Weights of a small transformer language model: biases on query, key and value.
Each number is 500 + 40 x the weight over the matrix's rms, rounded and kept within 0 to 999. Layers, rows and columns count from 0. Numbers have three digits each.

# gate: layer 5 MLP gate, 320x128, rms 0.0707, rows 48-114, columns 64-127
# up: layer 5 MLP up, 320x128, rms 0.0707, rows 48-114, columns 64-127
# down: layer 5 MLP down (transposed), 320x128, rms 0.0708, rows 48-113, columns 64-127
gate48:523540484511521544475468437441516481523561516513436499554440510446477447478527514540526551440537480459471514579422468551472486478555470521521500552512534521473520454503548478429439621465555439
up48:504463434488512444482514432432547412501449468498393568553560521467500512423463521483528522573545473503478493471495476458522485502528528551564513508428527420478495525502514519492453486492463468
down48:494489469511473524499499464526547486512563491457536471429501439561425560493492519471507539488523489502480467574565447459503573491454538514486510471444453533499506485486474533489418471432484499
gate49:433535424527487551509541473462441545571511420507535502514461399448479397448535543575602490463497481518436457443455512429496522507474535447463472560531427507538556568482476521521533536538495465
up49:556520470508545553470447487466477562474501538481487462504546565457522527483443466556523502427540530459439513502529557385492495572401525490425507521537501510460480523474459460518558510593480449
down49:562487480528537487488419428448566548458506460513468531489493490540517520545524534473490472470496505559489519542599429495509460525521524527449550556480527530390517426542540570540489515524553540
gate50:523481588454480553514464478488509454467459501422453495520528514488521552552520509550479490504521514565565458444470517527538478542482535471458543521481544496538534472506495520472488432518468461
up50:485432432475526522452513507535487496552502512461512461509465458538448505469474548495461479481547444395472465543466522483445552396544533523517452530550433488447483524451501486553531534602508476
down50:541513608523525473512468494543426460520505505457530462487520540497499522449499476534530503514489561523540525473510568517622514476467519513454451523452472502506540562494474498465509473540485520
gate51:522501488527552438564434560500475526488470496540477547528462516543509502492521519472534504419563486502484440504486539519565513507544519464511484520502532468587505449467538504509484462498401456
up51:467525495488543429410463553479458413472493568524454504476469486512497565496503474530414473535523576436465571490441549523525456464562466589529499502436469493538460514424427466458480483528500462
down51:459500476577532431481503448460585519513480524451484442597529458504492471564562483468472496506435496501521547512480507458489528540526501483525515532441486530456518466517522479419452524526453477
gate52:524489481511517520505532486450556413546583424457521517468521428460547489539498427527485533504509471509539452526442487497473516526509476507455474521498415516575495527442471561516498485515449508
up52:474468500531466513514497560490438469483434478480436442477456493513449510467445529489541548467483465524555471426495540533488495547573474436537489492509529417444450474505446482440575538452504554
down52:452527493514473521476456545496553512446497435536520498387509466466523490460406514487520557456506548485524454573483495482522348519518478464528490518577481483467445527456512471483583503474477495
gate53:481522455484535439479596503480535573472530502495536542497522485514521508522457467515508439501434500523450477467484526458558534510469434466524449420550507534445550508596520496548521534487448469
up53:450518468485534485448476491436513503460512513471523529502531534479547608492528489488512501539585498487453563491476560506529584454521567486540519541453438478532478554466403520466527496446498496
down53:471537428569536477492494488462485474471499463506529516537508460493488590507549455444591483486484527537476348461435564480527458561457463571524517464513482516526483514567455496450549528513497523
gate54:533477461466425524487503551524505495461465509477444538518500454506518508557451507448480487432499486486494481452594506464492517501522428446530496526529490459484479411481548466491542403489526519
up54:485526486523432517565509454511457477546517486491452511547478484533566487547502500509484492535486453448461418458563468498503461562476497505462519477570551497396543565513476546480520530574553415
down54:533486594486430477477469556429479453540558504514490460473530494503499464566563517507560446488468550535538505441604514488517546473548486483533513504526569496495504573503593511439503452469550596
gate55:519475501506490480570442495473484496545465495534484481508437531507470480504462455481468460444449497420568545460571463448459524449471549561479480503497531507494518444506492490559553434508468458
up55:535443467548496459512557397455483521483597521520508475551577499424507440493484537532468483494528492524489447506454511476437494449533475457520525503486463560529414486589477484486494553500501447
down55:538453524545443473548450515462538435433486467471547511487465460506489561559487468559448504546511542515500510546567458516523432555489547499497500586541513443524510477522530521532514507474501542
gate56:558559473529526471476514472485545478580497501481474514490559503473506491480522478469518544457504507510484492513481456497481510473446540467577541463544530469495509561519487513449478538515570502
up56:538508473510435475439448495465548445470562561573418567483460434568466463544438453506490437527505524481471502534528505442485527511468537533397520503498430514551477489493502411468499485469393498
down56:511458485569449480570419576483507494471500488465492533455442415573467403553479482567479469572459561553471536515526512512472441508539547462516528503554484568483502484528554440453520479468545478
gate57:610538535555465491451471489473465497518482519540556484537516497512510468509527587521505448476557447561482492490492523477490448561499470553516551505558547522524480481548533505477487497479529508
up57:474545517520443458491495500458506551465496441535483499504415498537452453474439483503476491483522459560466448475509498432547478543403482505506517458517445487492457513570511592512434449591468518
down57:489535479535505479507545447547508432487492444511467478504482456440475527433476484475534557506513516489543424532508443513455494488471505518541509475487410507521473505468483510511487458496463527
gate58:546472502506508554554554482471530440432536528486420442464468488492526512470485481516585523467490480566482576533446521525498531544455519454514497510481518500479532450565487595544486561507483486
up58:467560521501517455490475466475493517465552507508505516496564488484464472506550599500451500575491508537481457543496418489528446462473552526501473526459527474494542518485445440461497498510413508
down58:437490559494456553474533511538536510546456518511491494483576482452565497473537463487510520469498448503489542473548415507441465481512521486580492550473539516467475495483465558430485538502488548
gate59:495575572501532436546517560567549463531498564452561552512495503483480523428472501510460525550526542441469593500490536528505492494464561566507515592435420515538405480489474538500476447534462571
up59:518547529470436481459559478452523604512559479481537458460568456476484493471452458552505536520508391462506515511501511494520541467452489444473460550450525559497530523508500533529459498455452468
down59:454488468446499537516462540590449458514456529513552569519494525522456522454538511462498522507507475551558527508510609494540544493544548465539502507528491521535473484483520541469526503529588489
gate60:498522499509569512497520525564523517517467477572486491515492478517458572497485502523513518485443505448473529501444415435504536451547523518530463513478471548507487520603455492572498532509507554
up60:494555458455505494448523488540398471554512508475466441435483488536418500466515461494459495488480547440512531434464548417565563485505502446498506443516476561495497527479486523482519496529554499
down60:476451498545575457492439484504438537511516475447550472540429559522486581510479461468437558445507507478437427531463453501529504555483454519580480458471473468516436481509463455465461462518537490
gate61:568516473512523492429530504519493507559445479462499486512536486501499519536498552418499422534491453503560520457487452542473592589493531498503573468513550427489523530515470504519567553510584435
up61:539539541474563561483499519526453466519523550461494511594587569563480489480526531443497536504566529546497502435545514558453468504538506419476495514466476456510440532555531519463503496454482550
down61:459521464481484537476464489520454491447541529461521525586551436576501542463484552563474538549503465517535548498504486462466481481447487455508459522455467566547432504435482565440453458490409556
gate62:470470518557518454537532492550485461488463500518500512462532523531473497513549544515486490467493555491489550540527554480533482447617446503608457449503496525495516460512516520588462483535431476
up62:470428424513500493403546543467458522474557496528495463482515517530456509493508459502549489541473440484439472539559568558535474487494551540509525494504539531474534489514533526422510500521486513
down62:485507512526458532453485538422471477555491479518496475484519468447508484540458482463478496497475507537483478431454484513469493495538485532539479551535616483457513470557536565463488526430505517
gate63:525505444490521572514524548519491469482451483474468494490479451537454545517522486534504466448462468479449466523414466526472538480484454482444513493516474520542478496448515479535512578510479461
up63:537551533485486504461453447494513476532534475502514455547421480474556469482476593500496539502502517523555524489498509517510483487542564541447500519482392524500512521449505470511522480541483476
down63:484465472545488472502467483506462595498518539498485534541493524578515528478525499486526496418449466459529475544427525452486455507450524565405451528534524524509508484516493467500512489536492471
gate64:484539508530471490482556514470547510523511534466534469512494487461538513537534494558458532493554496436412495491538521518593450449488561522494561570421501506495465455490504524423422509486487531
up64:528426480496519510506523482530485572491487515508508420519477548467467559522500479514477490566470434475562502493484520478443542481496545536516539456460465463518437466527512500607470473472486549
down64:504431450449542431546476471542482470402531531486551467539478527537404517478545507449524481537470447524529464498516466560408527503480500498476476440512466458474533543526506484571528532515483570
gate65:477542540386480571514502484474526420450504580474416466540558475469531466463528520444507564423469530479462547513508517525487576491495500523488509501508542476425543550541518505453532499488545501
up65:514499517446471495548482470503514483438553473491497433558475464499540480510513476492495480500445446516459443435557506576488468454452511460494494554495588495503484523506501589438545511499517580
down65:532459573485529489479515486549485511556526442494490449425467478446561513554513518493489528527528473486494560591560470439482506483551451516514545476417545548455526458469473519498467422455465465
gate66:469520487500446462460512470516517545483533571545564503510557598549498488541517520393497459486467472481501482497478549511535493496512465480526447491445480441484505487510517566489511460450547475
up66:417439533477417460438511547479535472477468505462507561481487472522481489545545530497536554495506485448496479535520489529563516483456525490514459475520493532541476455519456559548437466455493505
down66:535580575493557448471516471540495547508562462488468482465510388492527544419444458564502471534511509501547503534544511466524502508479533531469521474557518489519533482471430492473470515522503484
gate67:519494468472562493554558467530509459488490563488452474589470516564493530518489501533498559533490478476476399549483566526532525509446453480435483445549511515514502453540505497489533529449459525
up67:498568504465502566443514509527531488515473459568438442564497399461495550465482498470524477526552504473455510490513497428476504432375501477509479526492468437470563519532515503558450486498497501
down67:536542528503587408509472506497474443529507533530518494562425525455509469552530520471470470555510543511532580465456502477444498491484505564467547526541507459490485547460507472571480478452495495
gate68:490523469533487383549444494491485481472501468547508486452590526430566517484500525480496508529468514484520509436536550418531505466522426512463431430499588514578469432484471467503522530468500497
up68:533410495452463511459522556495573446435475491515494554578552527553473496468491465517547571447557558443426460557493479535466528491531518488544522456458538509496530505449457517475460538478541530
down68:444432478580485447545464543478536471461452537516460496459557467437551538534484490521508470512536483445478469509560514507513489430542455482521473468490450505546476509540505459446545522542469567
gate69:516476440495454513453492532456538510438557512475501505496564485520558494531454483546537531510430448473521476496527555447461544576536515471498470487482469565553549551537562542419503494510492470
up69:584503542513534514480502519535463452485465419448489468540500547457538561467551536443493483449526528503529499494514541507482429460554560525522497533540564483523507472537489453487541494519437536
down69:446561527547471584544492539526500470505513472522567508463548507478509559462512532521511470455451504447539507493542560448504379478505500491429567497597501455553500463468509525515532456494431446
gate70:464528580527484497613522506502468469516521502509439461477466525453518419501583522516496496411463447476514453498541489552391504471456464538492529534505508504525495417513466505531507486455552518
up70:500523485560530547425521480620480497484461489487442546446505535552504571481471528473488509526513522490562531523457454455518510495535552591488468412454443527454488497512489493536593607499517503
down70:471553519473467474508520526577513475401460465491519483441501551528457511508533501455520544418495497427514506496478430462484484489567504524460551540528550470401467462512557514447504515474518514
gate71:458501475516507521465523550553515525571476507504470471402535428475540556509508500459569513430445462468509453539514514575497452507465482470507484546508490498542474468473579456529450486525521528
up71:465474499514541488484504474519528478459529493530399560458544420460475498486476474439468501570482491504416476541482509459531525528454532521503426548500457493493477575532506407548486514550493488
down71:472492470524484586448608514517567537543528376526520477496447477449504443549612478484490450492527577509563484475543462502430512500472547520460490560565487471545485507504508422485511513487462532
gate72:447494487495573498469478549453503517465467525507555452467444499488565495509502577485468547427458426512499497408512563502448564490423527571514520457418541505476587480436489471486460477545522500
up72:526430480545550470520392517457514484445536548524462437513503496506517542530543516547548434525476505518494539545574504464538463575458590499497526487386587479489470512483444468488503452572523545
down72:553494573493472521451530538568485451546460555500503496517484495446511551467484411502546420519486474490458477462505438546506512503539472577464535442459540415545518497557442469561484473516427530
gate73:429557552537568517565572472534491521479505492493466498481414535490525481554483496507515485418484516496561582553569574460469447495524571493521495481538522538446523531510457576433587452487410503
up73:532479466500474470568504485491595491477552503518503509432554550496558557482495475469468537562486509457459442507390484444489448580472540505465485466507530483476441517539512474465459539454474482
down73:451608527521548506539484504461489545487464497596423516471522500617500472469586541553566501453493547501565557509510551494488453437515535464521518487460443487519566489478535474449489512526438474
gate74:513544516455491522511435506560446511512462495512511491552510556479488551549556566459495524479486537511511535550459504586493506574524457459508545507530515464490432489511587560497539504462523571
up74:464550484530566543489549505488502441492334527504537520497502482508532506497481519480521472507550490472464462564528521542443535482496515461500584534525521457482420506493532545489406485441525564
down74:548426469549504395455515569513525477535432513463452516472499542496454501520494439520555551514580535455529497544415449485543457478495495472553472438528507562572509418513426503551470495509492510
gate75:449566496508430518442421554528579482496527490443521493498457486523554448532553480556475603505444446485489523577451477537468428545427489518490504532485535496478475456500567446470428525417493504
up75:489576452484493489434501508417507505482489497487521436507554522545455556463466484495559437466563460473517496472510555479531560523511541502479517475460460482513570505518522464474541506547508474
down75:469511463458502431510453530551486505484449532496454530476468503495514528593525469509474532484502497487530482480479573503536542465421508469507492504493386516474551490493513532535464475565441550
gate76:486557512489564472460520483586531545471520510477497445532519483458538457462530431538493473529484525459531584526540554454502509549500492527431480517501460477575489538532412521442519531462510444
up76:569390492491445451435522482446492494447506535520449524466503511590492494429540445572523491541470500498405498480501595462532595504457449457455508524452598530458577531497510491513487519585503524
down76:435567525526515535496499530540482487483482465467466519518426566483532551507573628421576520463527495436521398501461532507538471479459479474512558484499417517482505530438483507495524512509487472
gate77:486531561542430513484500528483541551511555548463450515479569539517537528490477514528509489535493558501600473489531615473482548523483470509469531536434505570454466523493518488498557404451546455
up77:459453422463496454503457534524450468487484508528490493514527486515540435511540500469503482468522483505527420507593354490498453451458560528529428570505527458475482484484492465501601442493444471
down77:532548525509473564539518497494583473474570457462440464477560501521507489499526498544522525476508546451528476534482536554488521482489458564478495493524423475497507494450454463514404494437465558
gate78:466512567472560374517443432476501479511506565576545476548478512500509463531474497484451488475500572455513480451474490517492545537465540596524480485432514505470509441522550508450517466471539520
up78:557519441562464583523421503476462493530533510500503566523475541454499529502457567487530477506472506480452478551499509495540460393468531457468483560513488481499548490441538526496504466495466451
down78:521492453459496526577553516535436529548528435420413529402495503495460460477506561548567474510475522522532514463474524514548485480523471400516514473528489455540509580514529486458441519455463523
gate79:482448545472508442518510529553531479514453439580479499481497503449531504540456520499438539465533446563494479500498485443476456453533491539496431463564540437480478447518472469463512522475545531
up79:481479484504471514475549487496481519510478539533481571458524418446471558571507552510511468453568488461484573554518564541418498546520555427515516550515504502510496435482565529530509531482495492
down79:500530477481545622473511454467498501443501477490466514480518513490491541482470500501500590462463472501437507482494545501501531584445471498560602556474500428422544499491528493506540552472577449
gate80:532503463493533446470520497460474540517507499597512477464521538521552531492490522489430491554510526508486459482505421486508469491511503542516559466436514466546481486475517539598556462559520531
up80:523506538517476476534463413517470476476476466424509477557465508404493530586491524541552538451476492494554500513491563467429498540472516499452510520521504534449492382544534509481555490383568476
down80:577558535531498501607503404457470523463533462483579566425531511473429552520509524497506580466497454539532475487441488462480501511549463516477501512509472529528426505543606485447488489582515470
gate81:510427575559461501547503434435457499545437521422506510530545539561481482498495477528580569564525445498531503483485500529562527565551479464431480460568501527506459474533525524452489500522563573
up81:421456451517414496507502439468534440457518481508492467434523413520496453511548421502473501542481527526422476572467527506473495459546463510425516535535521522508509546472484499488464490476578451
down81:455492573512504491560481491438501470544534510479484480500519502485504448481521499440536551560489552485433516558508515484487453522507437521546538489524469515547411441481513487480476488560515550
gate82:522568538507503513514606499500491483481507483521470589469484458470485481467379513568528566408410490539524489457484582551495562536502465526525541491462467516498457476569462497476511489589455523
up82:548435522483443484436537565504523439490457525507454491558521405509529449506544492482489498450519508538491531581529485497526526500490520419479478434463498580513565497548513447480427543465469564
down82:408469495516385474441507470521536410464505534500453457499550517529501492477507454471521506529496545463506520512463448550489549470487470543501525513415581527479437516453503482557404522467538505
gate83:496513451525549450530569505511559521560574567448512459522484513540493434464528453514496517540541504514470543491549566539521493530483515470500490524505454499457502498513446533526469535494474508
up83:511583550508545487483520549548541465410483524488486525433449546502451496466489481442595464495489525439527528471526477588461514520471548498455570506457479512482496411455472545543417576450518570
down83:481438523468447497434436540474493518450474466520504497486610490459508432507479446516468466506516472481443503490518449494427427500515519503522499499477462528510512504453523448474497516518435434
gate84:489477518471460639488507554559452480465515522496553499561529446561475405505492527480539490531462529467467510467419535501495475496514471473436566503444523469519521486467510486485547566509459543
up84:438501468514532507447465458461505489513494427504533495528471506484471491488471432537549483575524451506559506460519440497508517509424502411486475542465532573531465503436532569488480499488549506
down84:543498430508484453470530508534541448467443499487518539462513487455467544516494431494518582528535519427477486567491528497559503529455516485556458460471523558474517546507546558495440540430470485
gate85:485481436497482484493512444533525555532527528502501523460534495491578509442570497502573511502543526508467590493518579456612532487519477441479571552493487405513593522479403522481533435577495515
up85:444529461467532519478440520499432484517521511471551521494498554534516517566487501514404512527484490526496488495502444452410462452497517513492414481524486447520559486398516474556427508553475495
down85:429540551502460552490456575480536584526509577529470522548508516501531422491510420486479549494484542477539567519545507515520526476529533482542551501550458518476554523561484457520534493516521571
gate86:536521515511489448499472513552455513510459568544482459529509492542517557502491528425441509492453527455483470501473487503467541519550540512479481467514521481503484530510498453526550437489521491
up86:487485492436531568462503493494515446528551536513528503508512448489455499562470518443512543527480518436458468505495531491535462459537515488540481506476485530483485498466486487540470506602532507
down86:523550533456549436490509566541441492503436461503516480517508522555486498503531542424542462534492556488531471499454499490501536438539516493553523584543546561458538512493456522584532507481491527
gate87:410538539492470490496522517586482544462462527483542544459486446491471472581456531476534466521540480556455552524447576557598582481464469538521491482534411485504505544553512521539578539438482564
up87:490513558508532442524468421518468482461474499499495533471443483485478488478429565468524518414481514448549482487430537504444563458490494575498512539441483469513498506453575445511446452489534500
down87:495515514549564555520519532483504530529546491480516496514532559537487462504486497550506487549447529466458488457533478512499548530526486569518446497438569544474502476545555527385513519477440513
gate88:439524494470516496544552473494537532502462530498485473538498495579460466501536564529481492485419468560463523543392506478461469476491480492503486555547532566540431511494558503509428543494508470
up88:536579454497538544490490554551534492485413468506519507530477510486484475443419499515504441490567504477496464478488456515478503517542588562534534486543497538470515523539455509457454516562496443
down88:481435446548459478462572497504510518508471496496546610529408414499509509470532450578516567477444491523522462486485517529583523509553515507483489470507467460506561471415464506463539539477448528
gate89:576561469527518512521546486489465469514529478530489485537562487531545481526500481497492560500521497465478425518513491504519538475542485538517512558525569452452495557532473452534525414481477495
up89:506513515485489517564553483516511505474495487483482455524465517528556485530482461477484542482478510474542469515497565454527456554448510545517468425608442581488566444456540497470440489500465484
down89:505541498524502535500453462472504506494524446493533482491520556550485501531468503412531590516553525521509417501454560417552464507483480509527484434489433508464440554477528473488489419552524540
gate90:505551525482505496509511527466503493499418476521457569509500498569467571456526488434503538426457577485511533527503519510507464530559507458493510504469454518466480542484452492469540518440554521
up90:580484465503479461467562454555605427505511485516558521524493477464505504474510541453525537546570438495433404450503467464478535511541447505490487475517493535552503454535463551483427476497448533
down90:549444525493433528532520435538573468471414433517495488510562508496446525550542487451542563504490562521534508487525521536486432474524482518508519534535465461481470462466567469434585476513468526
gate91:486466505474505540500553481454502469528429504505579485526405431502546527583525517488434441515474480468516524510530569568517441549488459510558448476506558517502502498493464560530516439430491511
up91:450499620474495455565572513550468538477547450481507522527545530509460480565470467515487569568511465494480485431500502502481512510469452523469518480480437482445481434435469511489572502492441530
down91:567493520469482545477446545506538471483547533468511537424511491488470431562468533514550406536498523528496516546523455527463519537504497531449469476511550480506541499477525492451507516589563549
gate92:489554515480547474507486451513455486506513480475475473494520487532482408488523461522520486514527523464509434441511502536532544526488487522493491445523476516607518556538498506498485484547482495
up92:504443560513462534518539515490553526528505513417509557507454461521476503438476506518543464445473510526491487507558525511576511443467443499450479516513493551483492443513460523445482514491536538
down92:539468462508521551493507503541526509490550576449402447474511433476485524512509566529478574536522504454546486527500477521514514511534542490479465495542488463524531527518525496546532503515430543
gate93:481556527535456522489509504506527548544471468550538494505540508460534505453441485511470477516489497484520408460532629448535506377527476523442507499487551506446467457618474536457559492491463515
up93:495528496511466507552489460556560538496485556457484464452467511525524548474510486550493448493518434436533490485477496447440567506497423505490533528473382416525498535493440517537501583439486563
down93:570516567479494526525480541501467469525507557482552438494424424413467539517505475503533454518467451498542386512423458539484486555477474480484501483489520431558535477458523488498536498423482443
gate94:586475485543518478518486509543508475542489575522529530493512488480548457415500462461487476477511564482530466477514531403522522514503519454484594404398472554477452538493420528466526535471532489
up94:499457511481463523466498488550527532567487467614494550500468520402532541418470588540453558523524535537469539482506456523456500507502476415473428559441595414493518495530495432455538515499482383
down94:464546486556551455457543490490451511558459472494530511500435525489572497545517458476494475479558538496547518537528503558566458476533548533583540434482543461500519546521419501470476527489499503
gate95:541529500559477500493537590450551515456475484518509473587589436433543448555487545465467464535419507462521569424569569540499497541519499550474523503499466556570480492496410509503471529542507462
up95:478514483490591492492519516475513468526491545589504476552474448442509535546533437514524532451451508449503514513498591461530561498488420539484476568499542440506473457549543481476541434520497475
down95:496536602494509453460557568485486538591512485609519365605518439443587491558480504488515530501504602458477549471556557487521502462471512520520491444487501589498458467506454547458511501543454504
gate96:505559488512493477491564492487577526535457511527575515564474470505483520433457485517543502416564525537482497469536486510429474441401521459471496539527503482534481532454429440496545519516531525
up96:532482448562512476467492443478497450493490473506500499468557523505474522466496565477484507423508517543479563516565564466499548453542430486488532487496508613517560492500548508473533469514483472
down96:526573485530505603536536446525511525440509497485510535558484457561507492520483526558560519511465510555578436512516444489553600529496562503502501479558512504537472451462460551610530486501455521
gate97:513505537480491516537589474549496538461499450474497532576522554571475470509465529531497465554465606493421451525572567463496475511459515461544557474490496505576434447514471501514484470523414476
up97:488535528519507515551523442506510453439444496534494479496576449481480428483482429489489479519530530449590494459492563516473474577501500508556508452424489494523461498497477439460490425570565485
down97:495517443450511502505498447541484455531506528527486481458454452484474542445464533532473461544482458517541497461447487524525515415465474528504486468583529473518503558514457537600542489453518529
gate98:446532472537486458546509521427479488550497512521530523453451482467476550569462469568542473521552523453518468585522392540503457484487524510451512443541520464529502446468515486549487496470492463
up98:458479543539437517471503480517503531463495473483516501458536498503534562514449497451512522571483463497523511513510542499425593541547488454500515430450519523487457507535476497507510524506511482
down98:497581521456458388508380496511459562493488513491480559491426520427517477551497451511475455503464512520486476479454467534495576498469486476548520467517449482505514456530452571580504519515496497
gate99:450496409532445495538471459497520455459468465577523538535518476546453544497539493528443544484498512514499506519488507448554493509437452465526460463490465530490445507506508574454480480456453447
up99:425480565460464519521531547432440529521523500432489554451492500472540483515522442544479530547541501511540502524483446486567470435526538486495479432583518460505511470422560559524424496419550515
down99:491503461481482485512509487502550531533547439543580544536553514530546469543526499531443531491551456562545452468431546494543537529508437544499420558506479529519498459504563553543436492567508491
gate100:485483456476492540458491593501511535556488539470541538517571465514514502521494440557498439503510497457496473519433507497489507434514501514435477511527521463510504496445531523474535455476494483
up100:517402457554517499488512479488559462519432550535517464520509531450470531517507500536501477485477483491499487442494489483481560484559510498518493558483533519449506440572481463414511555475466489
down100:480536542477539573471469549505491517476534484519518518456517445488535492530500475572532436455476477525459543485505494571500562505480526528503570495537568491485520471468525512438551493532497479
gate101:479512565487506457568555470536441452496511481482540487505535394563449502515491539447427540470519500526443487509464496436501508516503481472494480508583457427465497492473490530496424510473478553
up101:440569517526559486532508471510520520517473602485464551536506524507506513514555563513531380547490539477503504558502505443445501561510582495500560550490501414570543506524450482480575565522459504
down101:570560529502518478499375448470518503459530531497470451544451487570496457524497538457524478502462525549530475493544476503442511495506472487487509519527425429505515426501483477516507621525525481
gate102:464517504463517522539437482522424513513504546611500557568482561496489489476411484517570481506522513496469485480510492515512538470467480447507517469489556516506508438470521493426498538559542489
up102:484585509576490465513474482489458550450531471461484543497458456448515519465517460398476547482540443480512460504563485471545508515506594459611481515495542552535493494512488467499510513540469455
down102:475588491532453505480552434482593475447538474545531438510473509518526492529477522495558452472479516543492510503531449523493499441476496493554472479535464560526531524400449480582512471534451429
gate103:463490541473520485549512468437524445556434485492508466510533502496456491470473503493616495504505495550524492453524476527494541459458474497496499501458504485514492432449547468443476441514478447
up103:549510469494478544519473469450523454442547510462462490451548457545492510497478489537479474397490529506442424511517478477524519497550437518577499535411457490504496542506512527428520541549501471
down103:484517482523431512485542570444482476493511462494435567459510474399461496499522517550488528547507500470454454518475534572467485453465523509479501511510479551555483535528498561517452478531513502
gate104:555455533448464411409511511544486626475494577421538487457458532493505506502532534502533490508550523468475569497484517531502541488524499508534448532472595482532467478469484548400467504448466443
up104:516508446498524385481461513503532495483483580524447533422540482518442516529518476517517468418534547427511512513528537453500468493567525523516528501513521503473548535523468454431489552533484555
down104:532477556444465393359509508483486501537431557532476439461505483560515486543451546499501505487475519532492546512514483561529474461530479516508530506461580472479456489522521477569551538553498462
gate105:479539523447515565490433455521487471520510444569474536437485502527465442477503530528493411467480469476465462547435538430533409497523499533512468506480545499487526478551485506464475501434537487
up105:545507562505517431547465478497456491488528477505518418557455382516509503501445470498518490461488524550500519551519509487497499526508477440448522580508580458464505505402507422458479504512529523
down105:537529492498502467537417463509505593436480496488490441469480456453464509497555552524509478446563508436509523527545505488500507579515451479417476472462541436453452444493550482528476563481496490
gate106:493485457484462505566510462514485435556550519505577529485474479563515506552457503534489446537524548480513543488465556511570494549539507507531488492446498485542578563481508580467543525483554455
up106:485565428508425591513509467489443458513503491512610520501442589545519475552502518513512453520529497505469510490559579537514501485491503538469477497594519542424515540512456528541563429463516491
down106:505473497538458437567550533480530449518557481481519473519491526470588429487499534538475488593499486506505489469591491453455496459544489524469453455512501502467515468552519511438532520499500546
gate107:535542492529443446503495530479446502468481549456546464478526548451456437521510495439499476511556514564543473425467545496494516532482454540434475537484542551563457476545587526547545456424467553
up107:489506532429491477461521525480413478467510456499563514493478447476493553536528425479427439491410493494494437489480495512481561558562481537515510516470540494528462513539518521508539496554491513
down107:483482499509470449456470489475489412494509492427469502527605530452524468523500512575523443516464558521423493492549500518467521536453453532502482447416443514479451532463536432527530465499471557
gate108:546453587474524456510496478482576584494444460453471423485478516523525466515509520528532502533510487484503496497529453487484471537510562504510545486434466507536474473466532504502407513499498452
up108:535528491503506524528528490529415510568546461504476575443521553454502497455500565532431572501542484521483491506559426428470463462530509516505480480537537564520494465486476523568482480436508459
down108:451468513577532456464511462531459434497527458519528495520471469543515520509538494434508534537574531493455490477564447549511499478507516516530532528465523504488539511493512499460475450504533433
gate109:476526522442526470552494531492492573550500516542498557576407467484498444559520535510509477426449518449475453480487534507606603492544476466480505502526459518453494506485428537475525536459549482
up109:513437462503475592429478424533466444488488564508443509470541440560570481436519511436540516485498466486532490452439507485536494561526525496495555550461535430481520513536375468504480439499513481
down109:492524499519532562420471460482573461415520477468491489443541528564540474444516514436475481571496510482464514599490445436530434535440517471520520534465463544529458456474466434552436529455525433
gate110:490539480491509499564522488527517504525506448568484534437495459530480529539435408511563448481547451555468537530553487537512566472518503469481390487518536526479527574518441495505525468504495531
up110:496565469491488486528461534537487466538525495508482457410516457482440553478447488491506467459480471565506440517501526480480493518460451481439435509472491494496549571536506544470506516588416494
down110:540463481405543534471517505444491468491502539476479518545448500444455492459510576493497510530456564473479497498470522548464480502534529540532566501501477444534445408514491470437468523517550484
gate111:484478460543482497481559558508537537504463512511440415545459503587507582461517505457497499572519451557486483525425501549495453517531493475542459468494470486563477456517536512481561475507524563
up111:473577552528501520447457525515458535591505547489457486546503518462529447514434542501528453507487531445475527503569497540470502509465513564442506518474542428433569559469492517449483491547566482
down111:470507466486513482545499528506493519446486461517453476451520450506493457466582497502485501500473466512533542471439465473440505470518471496590521559568507552475470466447463484512516528471442516
gate112:503481492513552495529531493475466481417484523438485463468436571494505528492552491448610537432497452469505442428478477484476505475497443535521519498511487482459558460480454426432431550544559590
up112:536508502528529534467517457504496432553580466496483644477466506517465494533468480563478497545527491489428440466534508503530438478525583500444475494514490431513577489482529569502595550512492491
down112:573563466509506534453532433462495574503488453463493478522571546551523511498417440458478520518495468553513446479455464472561601468501480535487470487542494535495475496517487522546514579476519505
gate113:425554509517503446543538478538526575561429555523557560498477516513449478497501494475487434435483537490524576413555524497550538497533447442541515435499468448467436496483462497516430494505456484
up113:405473481491478506501536494468508535565456393509466431474403491582471461504546500509453468506486449496477453487447475544420515497474544558471545464510436472452542523518468497423502586485478524
down113:536464602521497543450445509512476567482437585497470488347531456499509493559510493435507507504474532565496521494481520462450514520468510544482515441521532435499479454513504441529516557477521478
gate114:552504553473501506546566493491507455426475477518475524558499465470523509463526524484411503534487476421501456475505507459493440482499485458573530464530540535511469486489516494497419468479481526
up114:558502496481503506491587512555505507451488538487500527500529571502494501522466549414523482447526531514472479462507479497515523544474465441545565534562509480448443501521532577520523502457514458